config.yaml
activation: "gelu"
norm: "layernorm"
rope_fraction: 1.0
bias: "none"
init_std_qkv: 0.024
init_std_down: 0.0
lr_head: 0.0114
warmup_steps: 216
decay_fraction: 0.82
batch_tokens: 131072
train_tokens: 1039000000
Each number is 200 + 40 x the weight over the matrix's rms, rounded and kept within 0 to 999. Layers, rows and columns count from 0.

# o: layer 4 attention output (transposed), 576x576, rms 0.0464, rows 6-27, columns 504-575
# v: layer 4 attention value, 576x576, rms 0.0467, rows 7-28, columns 504-575
o6,145,218,288,174,220,177,184,211,180,162,203,183,201,198,220,237,140,201,209,196,198,162,261,194,212,204,177,254,287,200,221,187,172,125,221,191,208,210,242,268,156,210,192,260,230,213,191,126,102,104,263,191,201,236,220,243,203,164,179,200,145,234,205,147,214,150,136,177,152,163,126,154
v7,230,265,104,208,205,209,196,218,227,186,179,217,223,186,226,152,182,293,171,130,153,243,236,123,174,191,282,181,142,226,216,186,171,202,264,203,150,206,187,196,124,282,192,142,197,236,113,193,221,257,207,213,305,203,175,178,124,125,202,139,282,271,265,215,170,179,216,251,222,151,198,235
o7,195,161,268,255,304,220,204,187,206,207,212,149,245,165,166,231,202,254,219,236,228,183,241,201,159,94,204,190,216,114,293,171,234,211,213,179,206,99,253,210,216,87,209,150,214,152,188,164,268,176,137,148,232,125,248,177,274,205,204,215,145,201,220,200,280,218,190,183,154,279,204,218
v8,210,147,156,68,194,270,183,188,172,254,192,135,189,262,269,252,148,244,248,211,221,256,197,129,69,187,234,224,208,197,193,250,133,162,233,200,241,160,210,200,239,256,90,267,232,216,128,180,178,181,239,172,167,257,214,193,205,130,194,193,262,245,220,183,201,204,138,206,220,220,255,265
o8,191,282,274,222,226,167,180,193,163,245,237,140,183,193,159,311,205,170,151,136,256,181,206,245,204,231,201,264,163,178,210,123,220,157,159,235,158,144,200,220,182,175,228,155,247,204,172,215,168,209,109,144,204,256,268,221,207,142,160,174,215,222,180,179,187,201,191,208,92,282,129,237
v9,200,248,166,158,222,174,231,254,195,154,173,178,220,185,222,273,184,234,219,128,139,136,209,132,170,203,227,232,217,230,211,184,200,147,125,193,209,271,216,169,138,213,184,228,242,237,229,212,203,226,176,189,177,175,154,163,236,166,189,196,187,145,178,170,171,189,224,209,231,186,207,135
o9,204,210,181,209,112,189,203,232,181,287,254,165,181,143,240,177,187,230,130,276,246,253,189,238,176,177,267,222,194,233,220,207,177,241,161,194,142,209,292,184,211,177,239,199,234,224,241,239,258,259,170,213,243,313,187,268,186,166,126,238,276,192,158,191,223,146,251,195,129,176,135,192
v10,221,266,178,146,272,164,193,195,171,273,220,153,158,233,220,163,130,169,90,206,134,197,169,181,194,209,169,189,166,166,256,215,134,247,217,195,205,143,262,210,217,258,188,286,174,198,213,204,262,121,106,214,243,247,201,217,194,162,197,185,222,175,173,211,276,204,190,214,189,276,116,217
o10,227,144,202,169,138,286,231,143,245,133,160,233,231,233,172,188,204,252,340,127,187,206,220,343,187,163,207,202,214,201,171,139,277,136,227,272,231,161,139,197,195,203,284,202,233,174,182,150,214,264,203,266,160,183,225,184,233,207,163,269,203,225,222,188,206,238,234,163,237,201,202,285
v11,225,154,144,204,181,229,127,220,279,188,182,212,215,264,194,192,170,191,214,287,193,210,174,189,261,93,245,189,297,182,182,282,115,207,212,180,180,238,210,235,172,192,185,211,244,220,215,199,189,269,233,187,190,176,203,223,216,171,203,232,133,191,210,190,187,169,206,208,172,232,100,169
o11,208,186,164,196,206,225,181,255,160,178,222,176,231,246,274,263,186,187,234,185,183,174,166,279,255,208,185,238,252,193,241,205,117,195,204,240,188,106,261,137,183,195,166,196,217,174,110,230,184,267,258,178,180,111,183,220,196,123,276,209,183,214,212,201,177,217,269,198,135,240,77,278
v12,193,156,221,196,197,136,192,150,195,198,159,127,130,205,224,165,274,202,255,191,268,183,217,254,98,158,198,246,178,254,207,201,328,184,256,153,230,176,202,191,199,193,260,205,113,206,194,148,182,266,188,131,236,167,305,240,140,235,237,196,176,123,181,265,215,189,193,205,184,170,224,216
o12,221,110,172,206,184,183,169,118,194,229,200,137,149,113,182,146,196,100,319,143,205,184,197,339,123,184,165,236,183,249,183,175,297,187,238,151,200,165,177,186,249,240,200,170,123,154,224,169,83,156,131,196,203,121,230,199,214,214,243,168,211,144,187,180,292,229,220,158,217,213,175,181
v13,210,156,193,302,198,192,207,187,280,177,150,158,197,196,118,242,232,155,168,231,245,167,205,199,209,166,147,176,181,191,202,257,163,178,167,184,171,210,165,165,183,219,191,191,252,159,194,193,185,207,201,219,166,207,150,202,123,179,181,187,206,165,229,275,135,196,253,202,191,202,223,176
o13,304,237,196,278,252,235,201,139,212,182,224,252,209,228,208,191,203,132,200,205,261,94,213,286,163,210,207,229,259,236,277,221,211,232,180,281,222,233,225,136,233,177,241,314,196,264,193,151,196,204,178,217,208,143,169,190,97,157,177,273,264,188,161,243,163,286,225,138,211,190,272,174
v14,170,208,160,203,260,170,249,240,178,235,218,79,215,175,216,175,168,195,202,262,188,294,198,205,213,144,204,246,174,232,174,186,259,231,137,226,188,206,250,218,180,164,180,121,165,199,151,230,216,254,212,207,228,228,264,214,190,190,248,217,257,113,201,198,243,235,252,182,201,229,136,177
o14,182,170,174,175,196,251,220,164,202,160,173,155,187,160,166,197,176,234,228,174,243,234,154,209,229,231,171,226,199,149,157,186,266,207,269,191,202,167,203,199,231,219,201,181,209,128,197,202,144,190,203,163,294,157,173,118,240,230,140,186,177,180,255,163,196,157,238,235,226,244,232,228
v15,72,217,171,204,235,210,181,177,209,242,201,190,165,246,94,100,296,209,265,181,228,241,148,136,195,290,259,194,244,190,158,206,248,225,193,225,205,203,210,106,202,176,179,234,255,245,249,258,174,200,212,170,245,143,209,188,270,234,244,206,246,203,252,184,195,287,165,159,166,172,86,277
o15,251,159,200,258,233,244,182,176,245,162,243,286,152,204,234,223,119,198,164,106,217,200,213,157,232,243,202,116,158,223,203,203,207,249,185,166,187,143,130,220,212,205,187,247,197,281,166,153,205,208,178,269,136,177,299,198,237,255,234,198,209,198,167,265,101,184,169,222,233,176,191,229
v16,246,170,233,143,213,257,147,184,223,185,217,209,232,181,223,203,228,130,197,222,232,229,107,219,188,211,245,203,153,254,195,214,304,262,278,223,172,231,197,185,248,214,196,218,232,225,236,259,227,199,176,226,168,179,268,184,225,131,219,220,221,244,294,239,218,186,140,236,240,269,214,212
o16,210,155,216,176,176,148,180,238,48,190,172,215,181,126,272,144,157,156,251,158,174,174,263,235,179,250,192,244,250,205,219,179,191,234,112,239,215,274,205,197,195,124,274,226,171,227,208,137,162,155,161,197,215,187,143,332,206,240,204,264,141,160,229,177,176,194,142,221,163,267,234,204
v17,171,198,216,299,194,170,193,183,241,165,177,235,196,271,148,198,241,109,203,198,200,190,219,254,209,258,271,176,250,214,285,172,133,241,122,178,203,131,219,181,200,213,239,195,281,162,262,142,203,226,214,208,160,168,285,180,207,152,249,261,173,293,179,164,240,163,227,188,219,136,177,195
o17,214,186,162,219,185,255,232,268,100,179,228,167,215,200,251,225,206,112,130,208,237,203,148,242,190,227,180,222,302,234,173,102,193,167,131,170,173,256,237,228,209,253,260,243,163,154,195,217,222,239,145,219,174,271,188,275,233,183,233,217,222,209,158,227,195,203,149,188,131,246,163,204
v18,186,167,218,259,154,246,273,249,160,254,195,186,210,176,228,77,219,147,266,167,203,191,217,184,183,205,167,222,96,222,265,181,145,303,288,163,257,146,219,193,219,261,171,202,180,150,214,213,210,209,219,234,237,216,228,247,164,146,211,274,227,186,238,263,178,158,183,252,226,223,274,175
o18,309,197,264,211,235,197,290,216,201,234,265,165,213,178,177,231,140,144,167,161,211,174,157,222,203,198,211,252,192,207,202,228,193,227,272,167,222,261,180,176,182,159,220,215,173,198,222,216,286,209,188,214,158,237,237,153,222,230,228,164,236,184,207,216,197,207,157,173,218,236,180,243
v19,266,206,327,172,186,208,243,142,120,216,216,247,165,186,231,178,191,145,272,172,197,127,230,212,188,200,217,194,191,179,130,213,255,187,211,212,290,165,217,232,178,190,211,164,215,230,229,138,153,175,217,156,167,206,122,147,209,136,109,296,175,251,131,177,166,165,234,130,245,192,183,172
o19,216,183,190,249,175,201,161,233,238,268,174,211,231,294,165,225,218,191,232,221,145,131,236,244,173,212,153,160,175,153,210,232,144,204,198,238,235,155,135,215,234,159,155,172,161,153,205,256,194,225,202,166,197,154,155,140,171,192,239,149,225,232,197,188,203,225,153,184,239,251,148,254
v20,128,196,224,193,240,250,261,159,188,205,172,178,168,111,128,266,129,275,197,131,307,278,203,228,221,154,234,207,279,186,217,248,187,232,218,232,222,198,194,130,194,193,177,225,233,157,129,211,192,263,155,202,232,196,179,172,120,179,197,225,158,176,184,243,113,195,241,192,189,182,256,184
o20,163,208,232,185,203,205,217,185,218,225,144,167,219,195,125,177,188,200,203,97,252,232,155,176,237,169,207,221,243,140,208,245,125,209,228,289,238,197,182,177,202,234,155,243,227,192,147,209,214,196,181,298,248,248,154,144,148,101,130,187,221,215,155,208,150,196,252,193,188,286,226,194
v21,237,241,160,127,204,241,137,168,206,185,223,194,191,172,157,175,89,213,176,190,143,199,210,121,225,189,218,212,203,209,163,203,186,225,220,181,233,214,173,134,200,201,205,147,145,257,220,160,199,196,177,205,161,192,298,198,185,215,187,170,225,241,223,220,167,198,215,281,237,227,259,255
o21,204,201,236,205,197,161,217,228,176,183,162,240,176,200,238,234,213,181,131,253,168,256,188,204,212,251,148,198,183,263,195,174,183,199,188,179,214,170,238,201,204,167,161,190,199,140,237,252,252,183,239,117,195,288,193,205,250,179,220,239,192,229,166,216,279,172,163,166,58,129,200,194
v22,248,176,319,169,177,212,178,155,161,212,176,194,163,324,192,232,224,174,107,225,288,223,214,191,157,225,231,186,216,189,216,265,204,209,191,230,184,214,196,163,173,189,206,230,268,196,217,254,195,173,158,205,152,222,174,260,190,243,208,299,196,205,184,292,180,194,181,272,186,242,241,194
o22,219,159,244,243,229,210,208,214,227,166,150,216,151,217,208,279,134,269,118,161,256,231,158,170,264,268,240,184,281,183,186,271,146,255,216,212,158,198,232,188,195,166,226,234,190,190,195,243,178,215,184,186,213,277,168,197,165,193,243,219,181,226,158,249,195,200,250,158,180,265,300,190
v23,116,202,118,180,231,227,198,163,178,215,247,189,140,182,147,123,244,226,232,103,152,188,133,123,182,270,155,222,221,171,206,183,230,289,176,179,183,243,169,198,105,158,305,259,198,196,206,209,153,156,266,205,188,226,308,231,209,305,199,205,174,147,270,168,180,259,160,181,244,210,173,169
o23,219,183,259,238,170,300,236,197,243,200,225,199,261,207,218,231,215,235,284,159,177,213,227,116,279,187,167,173,70,219,174,254,243,121,244,150,237,149,241,204,173,142,208,138,195,166,218,281,257,186,209,221,253,170,285,77,265,182,233,25,126,137,192,201,215,165,204,87,232,203,121,167
v24,180,152,197,204,195,188,277,208,228,245,178,178,137,204,225,178,175,121,209,201,172,196,201,210,160,218,266,217,147,175,218,217,195,214,229,188,176,242,188,229,182,196,147,226,241,241,179,217,198,256,219,153,209,216,215,202,231,234,218,211,145,188,227,200,261,181,243,194,204,305,126,156
o24,262,170,196,214,186,185,272,232,199,200,167,168,213,115,234,197,224,188,187,134,206,95,176,243,131,219,195,186,225,135,209,234,237,185,235,204,199,178,236,218,144,147,215,247,165,150,142,172,207,172,223,240,225,62,218,180,185,137,199,226,116,138,179,169,168,165,186,246,224,179,173,163
v25,223,186,295,142,172,191,220,272,202,208,228,289,192,188,222,207,303,200,222,147,232,233,200,156,203,257,191,237,196,179,206,158,211,210,196,224,230,194,230,212,256,196,246,135,156,164,131,202,178,191,91,212,219,167,182,228,209,65,158,155,154,139,245,95,176,200,174,221,158,242,223,156
o25,213,156,143,231,157,195,220,166,161,86,235,234,198,211,216,208,221,227,268,232,167,110,183,227,202,116,141,93,233,182,210,163,249,188,253,227,175,192,184,234,196,247,201,197,225,192,299,105,209,171,300,250,197,150,233,145,215,207,237,123,285,283,85,153,204,249,243,178,181,224,134,285
v26,168,161,209,209,222,236,208,205,144,249,194,169,243,222,210,138,302,214,246,188,245,222,180,193,206,197,182,230,292,262,219,194,195,216,139,136,194,168,212,195,248,217,230,187,277,203,196,224,179,211,137,175,117,198,138,212,207,169,196,110,157,179,231,181,207,181,210,170,220,126,161,168
o26,275,162,317,171,219,267,194,249,225,237,271,147,144,308,188,148,283,166,203,178,258,188,179,192,204,207,115,235,142,223,236,195,207,165,274,103,215,214,168,187,242,229,164,187,219,255,222,164,262,255,205,187,253,131,162,151,254,228,287,197,248,194,180,160,117,226,114,277,256,217,121,203
v27,297,164,220,226,174,234,202,218,202,163,221,169,197,237,183,214,171,223,222,137,206,129,178,178,212,214,245,173,268,181,206,183,216,155,201,225,272,193,213,207,176,195,165,197,259,242,265,184,184,186,243,178,189,211,250,206,195,148,189,252,223,227,230,221,234,181,261,231,201,288,204,195
o27,164,209,163,200,210,196,190,268,219,250,143,211,189,162,197,161,242,260,219,276,130,263,197,153,290,205,224,177,204,197,229,207,245,235,194,229,168,167,185,178,176,308,188,183,182,140,194,215,162,214,176,193,162,230,157,193,258,225,166,146,213,211,192,250,188,219,168,135,222,192,182,199
v28,158,278,99,177,192,271,209,216,210,177,164,254,212,180,186,280,164,217,234,187,142,169,181,186,239,211,209,179,141,190,240,219,187,180,227,219,166,183,215,215,211,177,214,210,164,126,226,211,179,159,191,239,111,188,229,208,239,243,81,177,176,230,229,213,214,190,158,206,175,199,190,170